Each number is 500 + 50 x the weight over its row's rms, rounded and kept within 0 to 999. Layers, rows and columns count from 0. Numbers have three digits each. The size before them is the row's rms in percent of the matrix's.

# layer 8 MLP up, 384x96, rms 0.119, rows 294-366, columns 0-95
106:576429465601522391425510538570507483506549463474572547493606473576428477559505595520476508426395490543507430474489468454476499455507451421483471564504497518487406510504522451515560484539461389434476502506533520437545545440454540487466572481477579448512514549490459566573507494468539571411
091:534468486553587496515487563535487482424514492430532542469468480469529543483562435507499563514534473438520563468536548466549489420560443430532467423524517531525510517529491471559543521487509530432567373494474435542437526625435455558372435531519575452436510531546593490549466463411504604462
107:566498506455479432471530500560469501425538463616509369482443399510470528484548495475525515392426488493547533444478483518443504483538498502552585503491466488493436547525577487542524480468503502497556545568556546472490598569511500501447516480525605602490408488561480459616530484478421383484
092:462520454445521461488513588511533500491571525534442423568516474498464450519524434562509457419553545569461477645461576511544396497495425371513482468584534589492494488541482438468512420497499430531444534562510529491430516460555492488500526558558471512606521453538573553577483493584492472473
098:559434470490521469462586505471554491493504472512472455599483520521514561500512485521531478454458503456494549477497421474447471498570493570385528526392510407588404483490464462556395438551513547502527460531511592477498553470576552571522519550558462478560481440509577524557385494563437424425
089:447544546430514516476480517537523476465494512476544566470474457499536538508378526491560513470475391441446472588435493467505550456527548454574522463548468549446321499520531579512395437510475519529571541429611467418493435487516441488495486514534507617539547519529518512527558574554501499466
103:427521437479527565545495412485436498580487515578545505498435439573451547506450617459566508573427550357487473461500480578553560494584490545560582590443518481567444497518523473501457460455487576541518433461560505473502462429491502470482496513479521480381454519478529480526545538462595490513
091:526461520502439504530508455532487589432534545515394560484528497422576509428549384637424491521543517554418510549463520439397541464476461495502483473514530523500526372494456469448511510582527549455591462583454476493484532516489482551439544494556444490520524487554569514410456545580470488455
098:451463515382483614432543391487451536397516619502500486423539566478493479508490446459528501541387470501453482497532543565538494490589462564518467495504426529556450445565525587443474495505541546520552481497449550436467433532539532542542440499459493517544512538459443491503557524577440527609
073:566413437487584503539531523522473577488501496491569409584489584404488353453484546474546493592383559530461499504486431454535470482484542468561575480465481506490502447519429474475529500515521506403489506468578506532515424582540380548484537562468556520468516431501446490549498523535477561468
123:484460471435565410407474479581444624573508522591522439472556533562497490454523520439493574502531543421371422556510536503476487535509474541497488528507480483486496550491483511500483440577533512423592464458397566463482393576480509432454436481492476500537512492514504552555557461568549582498
100:501493442533498514494464546377438535573471512532539505566531431430515497434525481608482514496541513487410437487521501504520544484625478517618585396506428498578501417538542521404591489504501456535521510470462503469484499542517517422447458502496477476435535474485555552566523392515622497505
091:521454477536568475478515470431490493504555529530446462467480452590536491466577450460483590500545527438503534578578481504563481580591517578576515497413461432536519461486491521503445465545584488401587490522523459550449469466480473515503476441479432655531511448504410474560406422474550450483
089:398464457510521512605511513489442535604443494424469483547526498359468492517504595444532487466562602536461506476540540510482554475427534395400480436465500479421443492447468526477486490443585596438454510503573447533442527479479416492573547515528543546533558537463539477481466498552475545529
113:502466395453543488509443440577541577582468494582558480451509521469459490518419576506480542494486585488518472523447504550516534450602447502509596418529451530444469499561508509523385386483487486388532506494449460580542476434567489536465458431514582528512561550517500471469581445516582494498
108:454488475490440459419460562535486494497505463579521453476433550498569561449493597502397530428520433484433601388459540588454551498540494509420511492530468512501401545515518490548517511455511537490489480572526387499467478502409478513519450414548507468629431568526545520525496569526578486528
107:525484436522385508493479442542498558434563561469445472389458528472511530523542439546469494523505461437381522430409562610500458506542443488424484514475574567579453519539508535485511562451490498527464526427605509551540555545453503528455551526453567526531553558414502446496554441508422545462
105:542483508531506451450553496525427531493601508505569386608499466478487526450457599478496503549580534541557544402463501507456529533543558415515508494516440471516601447474512498589497501516359473450474508494502517423511541454576561469508488474419540587487472529507521497637506488537488399504
100:485518487489548565447631418480499497448545517432544475499530519398548501452465558441528463485459468524589595398605449442500580471490433498530487470533398496554478494571514423415533475509521545573450522461465501512490399539563461500459457484461581566581538462499528548578490531507447485501
090:498465493448522451505505460492559438470575420456500437551621539537492416516415519569544458432489473488401486570535468508471473500404553464505599502504531501588450496423449538540485578492542457542558547475439500470465570452497524518566510498545526542649481463462533441598564532501443456476
098:438567525486515562445539509443493508545517532456560555610481563516478572434488526564456565423499480507421440516391468576483555456557528454502542492505472549553465543536410496583420529492476536525494462436529436494508483518468537406482505501608634416533463495469569468555526410542470457500
103:476452538463581530452509466472499416455603462393506494521481445537536585451495454506446496444550500567587609609505517503497596560501446534445486605469572484531537560485561533541433488531493508440496524471522341450463484443489523454445493486495437478491546540437558459456447541468537478502
134:531542467506496476469579426472562477427524552528505465493508575453565543552510442497497549387419451554442571405533650565565483457442507450466494524467591513428470455494479480577451474483439447491507524442522591500471436530570463529527511457483455513549509454516537458534437533588607539480
110:466454584458500565439559509589402496410595525493477523532580534411496483483489509438547605465462498426510480545545451505503540475406533584594480473562467515562464419521439520421467432526575531477460507537547579458510489418450557433529511558558549545443523438506465503477434520529474454503
108:512484495436384486566508533397519446553509503337507407534496521546477464441558482525466530516575509565507521455524578578507522503457523480426548493494475521499549531483514582501525462544519460581561428436549481603438453508408496421511562557555470524509555472432542485404490456476528432541
087:521578473467453525485511550535400409562503546510549548519540522374499506470425469455481539471464506536520498520549552545510531567472524450573516421558429445598533544475376610530422486468460394511505442528546447506521469521444449530528549525488446508535466496497465368526536541543438479566
107:515437567564410499430595485524555559552603495627508419505540502469456471538522418652481529486485520477470386484474602477580549423521481498456456454454510556475434526493488467529539516477496473572533507457479555511509511440491487497513556462512496525491465527567441518432492430525592415465
102:470494513464480480507495547661468503609517562481515457603384464440472564571534457501486458471553517470460393481464474637506550520497532552488547507525465564543454522477484619451447497493524469513523490471487492477456512479493461584502516466539449572513465612514428399558438456506492485542
086:396509493474518484580617519470556485559506428478523477479506432463450502434451504542464426479611393470458515453508532612542542585536539507454575582490576472539497521538459414460421572500499484415401454506558566541526532483560479509502482556424471496506494560413550481465512567492502485504
097:502466553559503568613597462491464462535495435471500411473514472467518538563509483553477627499430566571496498578454508548533538527443518621486542547543444516457396421433486548456445473537506456491527491491540462576505482498472503469424457571496538523530528553494488458532383455509465408406
089:490579451552474569446501519557491632493572464424521402563418583520472491405488524458512485504477461543531511489422514609601518446544508435497446529475471555535569479486505496505452561521569540449569519444440435456446486527552524496501473398574490502537420439501518509464539515436461421567
104:477567523506473506505609509500488401447502522566533525510553492503439542541514418543484609418508524506491574413480445570515466520552542502559486479528536359529357504493406492488500549452499483511489558426542476431499478528478488587525517542496398434552436536469545501507391450512571505527
097:558482492598480530395585567492573498519610438548518494490500479500416482455524462506517519399510484465411382468448502557459531574462538496421622480522523543578489540546481503595474520489498535491521493547503434431438547418482499450533548507462526526580517549477435488485511483426442448592
103:420507496437450504491565521520552514468540504416567489464530494442422491574511536514448497580399460604488526518445567469484545526449493460432412491441477524544525549533535506520484481588381456481456515585522598443442485539495460504445541545463586494484463607401535518526596555540543533530
097:550548483462530480422599583520431555412501622508471566494500504389468450474468480536485531444468493475584388506394562545458514543439575526554512491563537466524473535474618515544483568533555433438585469448449511464490530553499471570535547504492500543424508541490493480468446450512549540449
091:609506526473488404463456479563483477504485509485562532534436560539465458485531566454524537391493476510500481467578534480553568613383510551516451444389403575513528596525452524477521506479520508498472431480473496516436503517504536543487532573434562530584518416449555460481566406555470552462
086:499501420505491522500494530516497512468519471538601387521439551580548513513583512452460565476474564525534526454542447481476457490516442457570424497504496485401487448580579576553441506435467493527348532543576529505466509553484521463579512392403503527553439492443569511469520485451557436564
098:506529506523535553418472507505453501459580491573546612515586557482512512450454404510440452505536392578505510470387400458530557540579567479449488497526478592397463526461453512453482560503385508484534520515488449550424594505501494541553509528475464531438453608484515480543496508474504531554
103:538454467492411565556563474537413493466483495492556521472477520407549449554548496533498528398429478474454503486562373509468440460553533487466532523506487539533462457482453379485559510502526554431510535472492568556489477434361525499398541536511553583461561616517509491518454549547568456532
106:493528423532442532505460446471500521631520500516401515584514432540524541381456458528461433453550465458422423559467511466557485484520536591577462527507438496474424543497535463449545540460515625563601507436458538511482511546432463489561514526575484537460430492511405533547529489567488501479
110:487545549546470528450536479486451468433504488485582437463461403509451506535563522519556560445588466528522509456508516550591580589455459514431475542550426593499538419512499507512461444554548532458419466473482368565459473478556430503462397464487588479432458530485587531484543488484593515530
113:433516506440535518406459483510612486599519483549482500521507510539472529543420467499548548511420464539518561523461514482522581524547541518625429491456490504522434550486340561510442515483522468431564514528485445450409595450484437534633508535479453507459480517446426468565497501474553472497
108:511485550433572513462564482459426526622511482539529418518498507490533547543573442541499480409564476502446406527461503525386498482524526544545519515530481439556412537511532504483526516524480496518545509479438466467526458557497488375478522537448559611538543323482554519550433537567549512529
112:473429471437467451495554513487475434462490428452437461515507441445493523496555533443496610437510488557395509483510547575489557564436451471491518569449520558547462496529452598520544521618640491476502552480546475461480502509495407461541539474502573573473528487575445512501530462520432599403
096:445487606387532508571545495567524536422469549546538491445609493509335495517539496451491626492532567515533508512590388521485534477508475431536541466428498522585519479508476512568541443485480432476460554480540516467526457449468475451475535543571500533443466476503541507464432535531497400457
099:461508497377573529477499495498561445470503583398483539423516460527536587481563474571452451539491438559543484418509491413555441538501425453503555521502524480559497540532515548585426434573491535464500534508528501478488500448437474404479555479579602473567561482509531559449460378506572521495
098:415402465499520497494506556428574529568453495594572507470425529539433486415534492548517574514474527523432546473511557518523438517433482451421457457513473575458490472572532462512518486503542544465499446485640551503434526538559488435395563587568547470521413574450539496508538415469530500493
101:447540470501619481417518471568531500368572443502480465459532489492591452370513460502514486426469523558482566471498589451507551481529467475460480570508482447457533472507602542550540586480517500509526454521521549464457430495537538489396515423557518552532392534513550515560470449556431432490
105:525485500502503558502406468462381517470550519531493465441552517442493448449520410395565498425507449515489504533431437601492579436574495516566516546496570526440466400480513498500481529497508481586507541471600526540529545489507420469524489459515377501474431521562472528614542598484487457553
085:544437493556519496586505417535431609474542526483467420555506528383501514467382538455523464553458556517500518533560483479565433543482510486548565566399436566498509491468505438551503521418518488395583535474547460434376538506497561483468479454501537449586458465523509479474527500470424469553
088:477534470453566474542542541568501434527566548541488524511484459528477523511476430562472586513579438464466587421431442514576474519466532530591401506440416466507511522458536523487441519485474404512535484486451445451496473534457511553476453555496475551646460506506559590469382559592497561467
100:387485472568451442472568429570383530553501520435464524494467511475472462464555504535431437503520538532576567530433480533524538441511423459449491398529531520490525449564533495472515512579533464409464438543480498523510459535516592532541513496536513510549526541597623545367461524493544442550
116:455558487523584404502547456415596490530458429406500481494489511537447529508498495511414522578473427504479603480410457581472450524552537500529530547492404439476449597498498543577493470526507503508482560482576490490336515549455528531456504451472510501498527596390544500500531508479535561479
097:457502527477542447456489480583545518608576569494531463495550536578520521554487569537494523493440515452524493426476462456519593517529426456458460597496409429472375497507479474514436533477457544394530530564520464415447508479550442501454480660456516455482499555504531510587454561494473501455
106:541564438469501490497518479426479549537517508448558496499573552540468547542552521558473512380454483564472556472467484543499484535542494465633563494548484541483432392513545485468537534465356496534509529393401481463566523508471500518482523408498384511411545553420506496474578487506571544498
095:567440519477478460519408482502509498455544405559445469475498504559469591513565573540462482495545482459531455553462420472565434397549588561505483545397582532551522493472489455497424454536555578569529554562469467488455591555509438600462529513521445508516519472454523572497488523515532368492
104:553422464559590514425493422484504520476473515471475528438552526447489495453578481536437498469513488563467640521442461520482500534496566510575430538489496449541513479540523479459498404488522542561423523365391536430438565485469471567537432430508508480523476440488480594598461553457519507564
113:568482478528496447451554535417503594425592465474549548535521475467496522433573469499505480505539498551548416499510460481552503537530577440447513491556417491450462529398520406483560492537472503490554527479507493566448558507525404530360579579486503466548407606485477426433566465514529515504
101:445549469534472508542544518452560486605559518550524466526578561479450504396460539511441556571445544497514463446495405564554515438497484486473533511550481392483411515358484490483464528455533473411475505486431552515454490553506512499503537464507475511531422577514554374527569620498561522523
109:492439522414490464559533456428568525518571470447529548563430472546495566440466463466540620445557419493473530463547577503548423446537493655512471527497408528515458401522456461473616529456617445479500569531475521464533535507452490507487478541520575517518515519422546490502508488509441540469
084:517484518495353488461527477520453529559478450562535507485556495506401564402486552514495440403508489481567506595419475521540515492468630482511536477479379527540561583499438468536501496416574454460521607524507468479500532475458473467440537487505482500550526485579547574484587417438505498537
098:475548510550459517432584478600497467529590518448487505446559553452524508473510423599494475545450413450471453539435560482567502529593524523556458483436614512488516451633458556481562525528450513484629478461434501443546548480468542522512488484387432452537548502494486518482549490442512448462
091:402522484510528582528592450545499487501447477423573552517489558526421500521581453478542502416459498517543415496597468554516477486463454476575485491407486436506446487505513473514508553577470474544477562456530415449604394562486533545523518519416538561516466495600575532408457547485557448510
087:540536547502508536485578436554518513403471440416527492568542584534471557418478479538497455488454518520436583477484503478531484515502489527566574591482451528529496561437482481348401553492488432512558495524463570562439492512440486545552524421428403465417502511546446459477578474536430519543
094:539466524463542484563456562524461518501540486537520517453467445477504428460540516456467438443419605534534389496436459642587566453488466501422498545451535503529466497520494579400547411481565565457521459520497548510584509385481498421601484480506548532473463509479556482401524496515542512450
113:407521493494536533494538572476531455513443574506509459575507509509476505438488468562481515374495528481515521436493438475544556459627520438506587569548446517449552465482422561532504453404593450499372434504552538487448414562489529475491460451490583594481510505448548552567509460434519512482
089:453376500500536453530562457588526459481423503524591423507485540466513482502561530462504524429536537607438535517465596520508447587488430448444481454528493538541448455512573564476478459460493509399452408531486485609454561561546470503458490535632463505470473510462469470489456440582511539463
099:477523493487473500478520468519572551563563471518502373501435451465489528422495645456554442458485504517609423465470522520580549586478574534470455488416550502494498462476566495518403421632558489440467407522441523489540475478536512478453564446478500578488467544528542578501432486486483518474
114:473609536649481556470576606536500501461593438489546585443517465556495549351435528504454531459550493497487384489450487463528498563473516434490458429475500450496481462451440448500441526524469572503495523538525524505479508564509490476472529565566551521462425564512511512433487569474532410520
103:440506504504542591442481467559442541466614489458586470396563492469527531433524501519508524577495384565568495422490445386541533474565476549559513556609508526508414475503566488458542469475472455496593437457463448596530466510491483531471475463492413568478508473591505505572513466508483502465
089:451542574528619558485524456525514511489485492463531504531512534506482579471437520494503500449517567478449533462551562536460538548425530584480615528524518538552405501469434586483503454407443394465448450395596473509441581517606434441465523514564454520479434531443465525472455493445511528456
090:465453535482562457508500542429479565494545550427442550440586475513484486582535466518447589486506415515573473470503516414658465439434508516508495459500483570543573508427446480477439474465548517505554462518533529462444552510392523574456415419433481543518599580529537464503479518519456504563
096:545399512432493475482539513528461544481495600569463483420527531355515612494473526496538482581433547470559530503466482500460504492451530462540502529514415429532417462462442469553547499454498551548478460619484469508436401413467530542570512435561527558560468513537502535442519551587534467544
# layer 8 MLP down (transposed), 384x96, rms 0.224, rows 294-365, columns 0-95
093:515447539496446626521499451477550434443564599443543582492488469444540538516464493558562468568475492497457553432517483510473465413494574534463538577487577541465454511468439475451524389539514527541576467509495481402530500465564471504502500485533454576448569497474539492467580356455424494573
090:517514452476476514540527462481480467531510499514449484430460494480511486577473489468516489481393559518481383497426436508446535560509417404482501518424503486484505551594515421649395565483485497464572571527461556519538499497565497594572455534479560675478499474544503473471457545497514495520
110:410597570543485503513453533450516566552534532518527497523430550566558492512441460495443559459576468552518379460547538476479491487493462453530533508487507536471566486537511554376511482551377591475411465520530474553470529518489531496485496479449490554439474468373413464520552461455612572465
098:452540467553461456515507468464557554520497495559424577527576552617558451454474537435481432525541474512439547451471518534509517561525483402599504502484507509493478386562464480486574485464469376519546473477476591613465443479455503480528452501483482448531483493486517528392610547593447500458
095:483529575481467576516564458516406553592615591455514538514532500526557516506405498489497453555524460553531535470557527479507485494517422495522478414526519521474563544479446429420533592457603463519471533484535516506398523475515511423449527442435464455473519501429429457526464430416497616563
094:414478576528555527556532498496470445511547422499442581563425413528480474494486504562465555563509469439513481469531511559414480491539567494476427481503510431480565609428424580542491556492490409504502467416474527513542409572480533604536489482484522417550511447574556532524435387527515505523
098:461525454549506482507464540470571491417484456485385553585570465480578436504597354559483527466478475523489468515551422468471448427496563387509475488503575473534464548444419475580493568533513539430468521558456504521548530518542497446547523508572466523559474626467484509507555520534433520450
085:395513486493537476487472528427566528541541466540499487482446537465450488462480672472481560387493465412601495482540381576451462502550541482508562486499477479504476534505431540482486426476446536574535550504570442583484511454558493563514505485567571369480569524472430484517473509493546470510
101:566508547624485456524456560523555533567517431478456502510409436470497424516506504534426489510604594467497528496450490480468484481478504407456466396462582478472521583468431412590545523542487508476497548535556385560538492452498517459434587596514477552488418526519531522514556494450505484432
084:386608537577437498454492500475579445495463535524459554496457521543450579537591490576429553414543477508484505521505514479450527502495501549457419507509463454612456513467533513555490530538355469582491487548502470510484507477434626401578480463505460473486501575468487566432531470531475449526
138:561529507448591462495479398453480623471506505571551423478565520571469502449515523399489498561494494507412512560536495472477470492497496508501513460520464427541446540532409580490482580472506485528555510574417469459523477551510506376538470493523465475510514470589603431397537571585452538453
104:545436459469428483560534453506590494511604450412458438473503534590400458570493448388514555487520478454545400533437484452465436516440515497485523552527468492480578479509468526519426503459522538526504532508562496610481571392501487559521547615461538536514582558491451581465494532509470507457
099:452508421578486597591572559529453510441404414454449577561412528516487555495440486482481474571387523418477443502542506545523527468397495513531556472500522504400525527530491490547483514540424515483487573507494585449543481546495494409553493514490526445469459475539495523453507561646495456525
085:494555509448566511483535498507406536447447334549522540519398439473520544470541492571465543626519498507424421536565497449496454450494501594503462492501462551543487499528488519462559496518548523481487528501401458458493535619502463517465457421406525621540436482523442541495477561525538519540
112:429552612507446426550485491522502467521542552447512501353518595475406530534446511493540488454493492504449515556523555541476492532506497514480483462399474497435616601493523519427495562391462502586522526407483580467498505465549488557443499484468564440461590502487523491541492476566446460578
107:524492548509528463380534523532549393387492508481496483487436506457552506523511454493354540536507514532532612463462579525409590559449477552490490444467515602424511467462587490472488459433512529459595525589567422512582559521489462491462491508513438517499512519477501573523465569517479462454
106:465375530457550481362557519441480461465478532541478492467540483507461452560493468423527435503523398509546422533463509533605432512454547525470585512496493544520579478515532516573483493437519548528483512567394465481410585559456546464501503454502489486473588522529442544483544572601596479502
102:540497498539489489529544530492483523443504618522553516510392538538517455510478371561462498511511496535559533489545471648463574427412558483480450460471561449505463507481400543438495569490421480568534432499430550414449492567526479451431520502397518507460475459506549603544480536559518487489
102:507504520477462553506466530567509472484499445538537491508398472464438472477582554448459518558537472521465333501463492485509536431502464578475536515507460610584565514576518451497423457463497526516506485442505539553541557467549439514514473490574521490474503636517362438505543578427573463441
087:506517514509531558548634510438502501537600492549480494527398453490456558589442454439517480580435486459625453489468480500454548494487466482438489467562492460476572560558377466551393520519521480450493521580407514501498445400550496452483436540525532523470476509509527532505464623468495547500
105:456500622494475506493477550412553491579512498512467553470493370421487503489505443483500610570452484487538489465485542440466437446549535446511508529481475485566489499547464433499532423482444551454375570523540434463560532457606537472581529495450490509559548493439624469531511593545508487468
104:395481506561529501559450547455493509441470490494492461535397534447431527483555537551560417579523485480585464603540501448540496538594539475569395624601514409549479460541482490455479526477457478503452429491439497518565498521524521562491595533531474517401462489460544524428496521444476467450
130:543546421522521515477502402518441507531494440534469545517523536534467526576538568536539513348466465498486416454556580456484519595478485586480503552434541528454507504401545572540448456450473472480443531422449556470449500489501613601458489500447484544481546478522468434488470594575563481437
098:484465450599527458558472501381653507473451492546465412490452467513518557542532453537489440569514517513507505430478528566510438510533472496385552564484575469418594505472511475547563540472526463496508495565469405546498465519526386562463523440453460528496464518480601497529611462491526495476
098:560553491490520416473440444491515581559460476440448477561455477510577422527500512465578534445544541516554411570556501562429505433547464412569454428544554442502442502493565546527550515442465531523489533542465465557472539577541455463521525528388448452434466552562535479547529497434590396517
082:603390507491546517533553553465524521497532514456431507385524571579392518538551457482507416516506468466508444495487498440544455544471486498450483571528480562485576476559582407376508495481578575484476561467555518424513495450579545520495472388469495478528541477565430537495561500489454438526
105:498484551475604444599518557479471460472425469510504551521445439502550501497495510322491421428538497610463550517416473461537527578496536463546549551537484518476571520561476490449483513423538550405414496497484530496455552571501490490566521520560454556536516477430506476511376511454481500573
114:386472487561525498511590466414522554472480530544548472450432531544472525573503483538552579547472493474479327500447477532509520571473468408559516527563478551488480503539451501493536580483363450454443461470469490429481524482433540562548513509523475549470572416566489564506422562526553514530
093:515511553476375598464549505472555538441510609584511448483562512492518446561495496455464526535446468514503473492455457438406438438413494524526467531467479523482510516489606488498539448421483504541441569470463527463477493650526462474498430493649474539477489509590491528536591514503424504487
096:443530467486556597529506534483464498476458564534537563494449471477509499532457646444561470504522529450544476401441517552430520501569497410547478511508423531548607537520517497462485485499453424490493544533561600394496526509504574389543494479582493408466465452510418599446483505452455514491
078:538446550481503496549444513448402471444461555602489569491487449470496419530561511510554511550592462484498435469494526525498546504510552560462540537525494492481444582484481536464598490475450584597409587493546504402584460477501469429448445616455524463458529470464535414496517442438591481457
106:472470481504553427442443433511506545455559511501479467418430481548355529525542450421599494529431450501421494545438496477484427547501447535501481529480511505545522501470605511544491557385518606545585515417481420489598518478533468533480478527559470478523557513515506545560573545511528435588
094:577507470379443537425474459478516538449420485450532480453430488481526549552487471468559450557570473496520334542520523469531506566541486424490487473504388509555449519545507456515502550487467469518523582586533548495476470553506481580508503510522450521466535484584523599547351539581507464490
098:613546507546543426423573520491588530536483438475498471559463556509472540495554430509398574475513485533436584521552498449479557542439464505509446503578434567623475602484483458456467519536565510505552400517495522496462422508461550488495510524373443535447445470520521454508555478422459457507
104:464502622498413572560489437495519509591502443517511450524409478475459508507578507468466546532546455583476510511482389461498554557545389451540533480454539577518505541512515546457502505505420474495395447453515466513485493519496506492537561397538513428606521482576413501511392542469510563575
100:423566487503458564497488479443493527473459559568470523463535454534471535543495591411498521559452516482556480470547458438606381493475556464607573497536518494405545478553489495500507551595446450510504473373534481536425520460543564480471530564593455519449564536429478580433501464508443452492
089:499509497502481578441376516533476565525492510441496479468486460423447581556465480531432477514448543480476496550425569530507501467493556544486540659440519495619575550483430538476555460468502502519519434454457436575509509456493504441417463597501550526475628521552443564463453534451451517486
086:535524552418563552568529528481549418478426503465474451489455533496526498514505529492513576590494549424513394517499549495445530335529490529478500491515535521524461465504592550562476478486548508455477557476610445544503403526524456438573516405465475568517550441513597501450419426523517501426
102:475519541538468386552375450497505471471553566482587560465541500531468532494440530498591549487574438495460499453539554485530453576511510466467445593450512460503538451399473444588542546503477541470455413485486523448496449463486513540572537498425479540523447504529544557564422597560544458391
093:481541480518598524455469452466554494380499598520567469422483534479493416587539515483539531528427490546549628463479497512466501494437406438419525455499570515522592502549467522502453499554482462429498523605549485453507480489501448496474449509427542517577508587488635462485455417501474499476
108:412479435499490488653523601442526547529478466495545559497519519529449447477534525478551471521451488459582361459469474541430468438546543568508502430614475426475578517469525588472417488448475439499501530452523552487508553457516423506470427537486452534542495513525539555569565548539442528446
084:619527450509454468541532503476512485468479557346587496474567484445500416483576429458484407572564540419486478543495531444502422469467447551373475533515580523497552417457610469563499443510510559539479488547487500504573437537520514459459453497479501529587536522503519450469580523542497494513
109:452550532597467451554494546510580491439567462563448520584470490433419501513453568440516569520486569443568466443469563502507502518428490466430458487486536555473592390455454536544443527489440496569453499479552440611487534503490487519484533476563496489431512577552395528495528556478534377473
107:515515486478530541538445471504534452429428495615492484460488446521644447465480446515578490477478437390462507534477550482557461520454517535504473643495462449502518513437525446469507461480462493454478529510549498499533441585571559513419508527449509560481522528534608539437386518603441507584
094:504495376528459514443499478467455538496534471461531537527472514488590462332513449534509473510575436484461552506394524550506498540619559520480599494535582527520530508498507531420448490553533561548526407529423479584395493488501528534467456514454469499545557530477381475525533455461530557536
096:556541456577531458480463471468471544511503425545550491500470521457494576544464466469571478518538519504470520527569509571406581427488514573570457511478524456485416520498473394488488475494506472464538442493445551595520473578548500558434437537531446504475448480579420351503538645479445567498
098:575448518420500663589600489534556526495463551529459502572449566513508465456519529542563527412463406422540469412429455477519597534506425467533429511524489501479527483517548475462499525485392580434518503453449487563432464563534511531457492506565469545480500498516585467521427459509465487528
104:446455462543572550513444573480436469432436501563427493520490493507524454488514497507560473560494533491510442466498435526539584561450409440528525497525499595458471465633519453554580574629551502441480468443440592523467518532482442551524486417461515585556456523427504453529470422542501433517
092:534557509477517417425436453455494535533518515509530531620502557479481450473440454433509523527624525544502584413542494424475428500506462506541469502534487550515451478458502502480541452528602517461454416518616524470500537504491553512485465567421609490545531422502427508384480506554434593454
096:522540527497468544464547519406421447493445519524476518477619539587472533491487518595542481456387490577477482536472522467471472520464451528511492436484558466488454477453486540405566477523475520547535437520526446546599542565504455485476569471586541333434482614522566469452503513472477552449
095:470490492576527498490460471495595621538473511483493501558482433547426473536518616489521498428447433551449420584474559443465446523469398495534523484517554523522497430498490512533576506504564468486539385460549428453550564477498520380467535456566523428467495616502441494456559573502536509506
087:520476603369510487521470476488559462452507502408481471484549516527547468496465532407509483419510464463596474509490451493474467570489547551551552510534438465533480548472504503485530390528365511544535521495526551476525517397446487549567484370536443510432519514580572542558519607567473494546
102:523445572528507394526420518550448457474539529548480518509461463443393533510475508457594543451512545531525536476481477476486515479536449499577457472497631554446493470410457486485567489465456527457482536567515410462550573546510535564603474552546467340499607495492492513448535475492564432502
093:490535549447496513452477487483482443472493503489419507416489396510589475458591487550464458490575519548604507531548609427561437549615451510535462568437430555423463470479453494498510454550484530426525500574531480476490520582530446516535484524534546421439446406520565474558550430456507541556
107:521482593496557539618570594431480424465492480605505514431466428507463495607482538467545499477559450491525425524474455599444427477503466512506490452470466519456487549467447551460470517475524555496394449452422476502547543459550458549521567465547419423492551499432605572514498510574525492489
094:494422507562542512458559576567450520527467514471516587497518574458462477415434499556490534515482518491507660483451597515422514476449449434501507487508426489444605499530500517428554562427465457476448468517476514493521540510500587386460494512471497522491423478485461426531564519550449548636
106:430520396582515556493521480525555549502494487547455523510588482507531508471514531402506385547458569436464495532538456587488512511422485455545487575522567551552509530449487573482466492536533469518488445587516454482427492471492374489387490490525485589466464532486358545476580540527446470563
101:467515470461441519603500547524544430519478500448433549428516482437518531578486580483532472591489495482496437439427504600492549469456534495522515560525544482545436474517498515540480524497548428494536486430455467508528512459551396566573453498643487546450601484506446592567472465449400403505
090:462437471464519494537506586491467489507508457509442535430420500570567511500485492469484454539498474531452524424357562491405453524520588567543517483446559556500578426522566553495523440488476496512500490562516504554613514474522463513449498517486392525476496492594496691425475497529475471457
100:559484479501439463435453464467430575513444514461511460549492506523472482504543421548532481517555480405523520632458536504439485498572548499526546522416526434431533531535470513538530565430512555470467544453457517479535569588500601539545489486414583534499530506476547438426405344471526546542
084:587607516466405511552584545468468493481424506542461531523514474459488520527474475582529610502489573472421517548530484512499473546554549437407355378520534533499577536524514447480464523532561506498489466442520540531466404470485436451443428444550583504428477547559484508464484535498486568464
094:481501485421565486572511501488538493555548472559461472497532482582432423591518493453458570483486506530491499522581460509486477517513439444510579499546446452538477513366512510499513622512544537529467552590481393447415492581467537386375521578496447541450500467503573503496567488443500526456
091:483456471447493579487455484504567450451537428525472457458595488514567475483429548531523543508472473473534447497449468522553539462526451469455495489554552526440560474547472437531521468529562521421505524568498479574405550448471517522611430575519457530462569424523471520550314533624533512494
101:498431490496507568526476587508499459569484543610499544450396456415490430511505549484454569519553551550505457475492571538447517543585550415431507473432437533536484467566510503637553469520498540453448502499453454468451480523535464459493543534547465528582473548450471503489328511442542476545
089:524508543481567486401563456518526481460445475521486584426420538535575539522523390494592497491487504449496405544501471473563560476483442538506507584530444519476537562564580458474600566394485517461478442482480540453542449507450601505445417465510561515410436500583515479484444483531483486581
109:429484376463414533466643484505497545462506462474437467424471526578504444477570493449462439491512502471541510562417412489458498537498481524463447388545506534542494562599531511468485544550415539546484545577515529468495498433520444576519500588539511577487564446538401474553533533533494534550
100:510564400437554544427525496550429553498550389535480533490644532514510534473505479553478447463454517509497565534504502422496607428440510564494456540483512555501440531542508481468492474459599467487463484451447539479534419528494523487574456555488491516351584442536538508553425560485450448547
109:463510526507526508522479580491449530505425580518423548514490508507488479555464559589449518502588507456353456576581460501482495438524480436535506524454501434564460501472526470497513583448512536482548547447528473496425492423412514553501446546476528587629593368530497430506478512510429478538
093:634413475355527457480482378433504485494447491469478487543480541483540442596575465561515476539447499504507648527581524498509438485519489544491503536509527506525511623552524514497516475546489517498524542522510496444539498449442536473489460434412456508515534434478533527539560356476460541526
101:572440472445442566462540443492439530471548559588553494450499512549453510597395426393461520597534493475481487434518512538487489513476531498469572475520503481493608480600451520469455475563546476480518511461485570542508440524440396442537534597546561540532600510482475502433458424445441522519
092:484456468443398527489497503512420482531514458594439474475491430467457375475465514534576542519485495489481469478511546515501470515584514477455416556540389450542553559478568436413528538531553530459551547528456562537529491533506584555454554503567509451483635524602447525536430411550480460486
095:506540555521504506544468481517403537547456569481514549529518515424444565483521456518603463532572527497466541412531485513534538550380516398435528438516486490456530486644423442537481503432434403534482526537471404494593450441493499501535469526586550570500510458444564446461521467530446555513